Part of a small language model's weights.
Size: 8 layers, width 640, 10 heads of 64, vocabulary 32324, 80.8M parameters.
Architecture: LayerNorm before each block, attention and MLP in parallel.
Training: a variant of Muon for these matrices, 480M tokens, 7706 steps.
Each number is 200 + 40 x the weight over its row's rms, rounded and kept within 0 to 999. Layers, rows and columns count from 0. The size before them is the row's rms in percent of the matrix's.

# layer 5 attention key, 640x640, rms 0.0315, rows 400-410, columns 512-639
087,183,175,194,178,144,203,186,217,170,193,264,223,199,225,272,215,146,277,213,202,144,188,171,223,219,201,189,157,188,162,122,164,238,101,255,208,277,218,180,107,241,137,244,224,282,184,252,205,199,236,285,125,220,161,108,176,197,161,236,163,121,213,208,199,162,226,188,167,209,225,181,257,235,192,168,216,163,183,188,122,207,168,188,161,190,303,197,225,155,103,187,151,198,162,160,197,268,234,214,230,226,193,169,161,226,233,173,153,195,221,107,263,227,249,225,149,214,205,202,170,209,113,198,172,255,201,243,230
091,194,221,224,133,229,192,209,217,230,247,179,201,213,180,294,185,168,223,235,163,205,226,257,180,213,149,200,219,154,214,200,171,231,156,221,260,174,236,218,235,190,164,224,178,254,137,195,193,150,254,169,280,215,174,197,128,157,187,214,174,206,217,239,206,228,234,194,218,224,258,217,313,242,188,208,175,217,237,185,106,181,219,176,201,223,200,226,225,176,164,170,238,264,137,109,128,155,162,165,222,203,120,186,272,243,197,137,141,260,189,187,224,210,223,114,211,190,272,202,207,243,166,254,219,138,138,191,252
099,197,224,215,112,317,175,192,223,173,179,235,153,188,241,274,160,207,141,169,191,156,220,181,203,160,277,242,314,172,149,256,230,167,151,174,209,237,178,241,146,168,142,218,122,166,217,135,193,213,173,164,239,178,193,239,229,201,269,227,207,222,210,208,200,287,217,212,168,179,151,214,202,179,213,170,212,209,202,222,233,238,244,253,131,191,200,167,201,242,174,233,225,249,122,255,200,179,142,172,160,184,217,188,249,205,171,275,151,205,208,182,195,174,209,204,164,211,158,154,204,248,225,188,198,216,255,215,214
098,181,234,186,272,203,162,227,197,212,113,179,185,144,237,183,187,150,121,107,134,236,199,181,169,157,231,293,172,194,222,207,191,235,169,161,140,154,178,174,213,207,233,222,147,177,131,219,263,184,268,220,208,187,207,218,191,214,230,184,217,223,202,235,213,226,241,139,170,214,110,195,164,235,185,175,175,208,185,215,175,185,214,177,179,175,214,212,237,261,168,210,229,277,134,222,157,177,220,161,268,203,212,143,253,200,247,187,184,132,216,194,171,228,172,152,190,126,112,246,227,213,172,155,177,228,251,246,195
105,268,183,224,172,207,172,222,167,225,307,257,240,223,182,223,172,228,312,213,208,232,94,97,218,194,191,263,260,235,158,235,147,232,214,219,170,265,200,179,212,134,169,196,168,200,225,218,225,254,164,212,197,231,208,232,202,196,240,202,178,103,192,205,203,195,185,98,166,187,211,179,159,190,206,148,139,157,238,198,178,177,140,183,229,176,248,209,161,154,220,150,237,188,174,199,94,139,196,221,130,179,195,186,234,233,321,167,184,231,163,249,176,183,204,156,265,219,269,160,210,231,198,256,184,172,221,161,213
106,191,173,186,168,248,209,201,168,197,134,163,213,204,223,299,210,185,214,292,175,246,154,216,162,185,209,231,236,232,182,194,215,215,147,215,220,196,202,238,208,237,190,267,195,275,194,160,243,168,240,209,246,106,166,245,300,202,125,181,163,125,195,108,301,305,263,189,187,219,233,215,245,186,192,284,220,182,138,165,177,138,233,192,206,199,238,208,197,183,217,178,150,255,126,168,180,159,210,90,219,236,138,237,247,273,149,185,113,238,240,115,165,258,260,172,156,223,204,212,247,203,158,198,209,208,259,167,196
109,221,178,201,220,273,211,133,163,187,203,146,215,260,233,178,208,168,200,188,149,232,194,262,156,210,212,206,201,186,263,158,250,196,238,146,168,183,274,191,235,154,269,164,188,345,195,186,240,203,231,178,182,189,215,221,163,130,227,156,232,257,181,168,185,230,137,193,144,150,201,163,186,226,194,231,152,209,159,155,196,111,210,115,162,171,199,219,194,245,187,185,196,151,169,193,194,171,138,144,194,180,172,204,206,175,231,199,196,160,164,155,164,181,211,196,198,196,190,164,190,165,248,172,200,214,231,242,218
111,270,192,178,123,210,215,128,201,119,199,165,133,169,217,173,141,142,182,327,117,205,126,199,191,126,266,226,250,206,233,155,182,216,178,156,215,137,221,223,180,188,262,201,214,248,220,157,235,156,154,185,249,230,174,314,146,196,179,162,196,194,259,196,152,156,170,197,206,176,221,321,199,205,163,173,180,252,195,185,207,149,190,151,180,183,279,107,251,297,277,132,226,187,214,156,170,201,162,208,205,221,179,158,271,259,177,157,199,236,141,180,190,242,168,178,197,218,316,193,203,222,229,236,266,205,219,244,151
108,158,253,229,205,143,230,239,164,228,228,254,228,200,250,181,234,230,218,124,157,110,233,219,185,196,249,254,228,253,207,178,234,155,235,215,260,226,218,216,207,192,218,173,142,187,209,212,178,137,244,163,172,237,196,218,208,261,220,51,221,146,81,169,208,197,211,208,237,226,159,252,151,185,130,223,248,104,157,161,202,256,236,115,225,190,275,283,211,288,151,206,138,228,184,197,291,281,223,253,177,214,175,204,144,168,210,188,209,191,175,250,203,270,154,202,172,175,262,177,195,218,190,233,210,185,191,229,209
108,228,192,252,203,175,212,173,167,182,186,241,234,212,201,271,237,157,194,177,174,215,176,158,167,171,184,140,189,210,168,231,245,274,215,207,240,221,174,181,215,193,201,149,292,233,191,307,211,298,295,179,229,226,195,212,124,155,238,211,193,277,265,161,224,145,102,167,147,263,230,142,221,153,220,197,213,182,176,252,105,269,239,204,171,159,221,139,228,264,203,169,143,198,219,213,196,215,211,163,231,280,252,230,141,134,188,284,257,184,224,134,188,214,158,87,255,259,208,183,175,234,127,135,163,234,340,183,233
115,236,126,248,256,303,178,205,179,174,172,227,221,167,176,199,199,168,251,201,169,150,124,225,195,255,238,153,212,174,214,240,186,155,154,260,254,220,268,133,185,142,199,188,233,176,225,140,245,251,133,235,240,283,130,221,224,200,262,161,247,200,231,250,176,211,153,235,258,192,211,218,159,209,186,268,170,246,251,237,165,192,205,243,223,140,266,233,154,183,207,193,200,226,224,177,216,192,242,123,193,231,184,209,279,202,128,206,194,122,178,167,158,253,234,211,267,165,248,215,266,189,182,153,261,224,314,184,235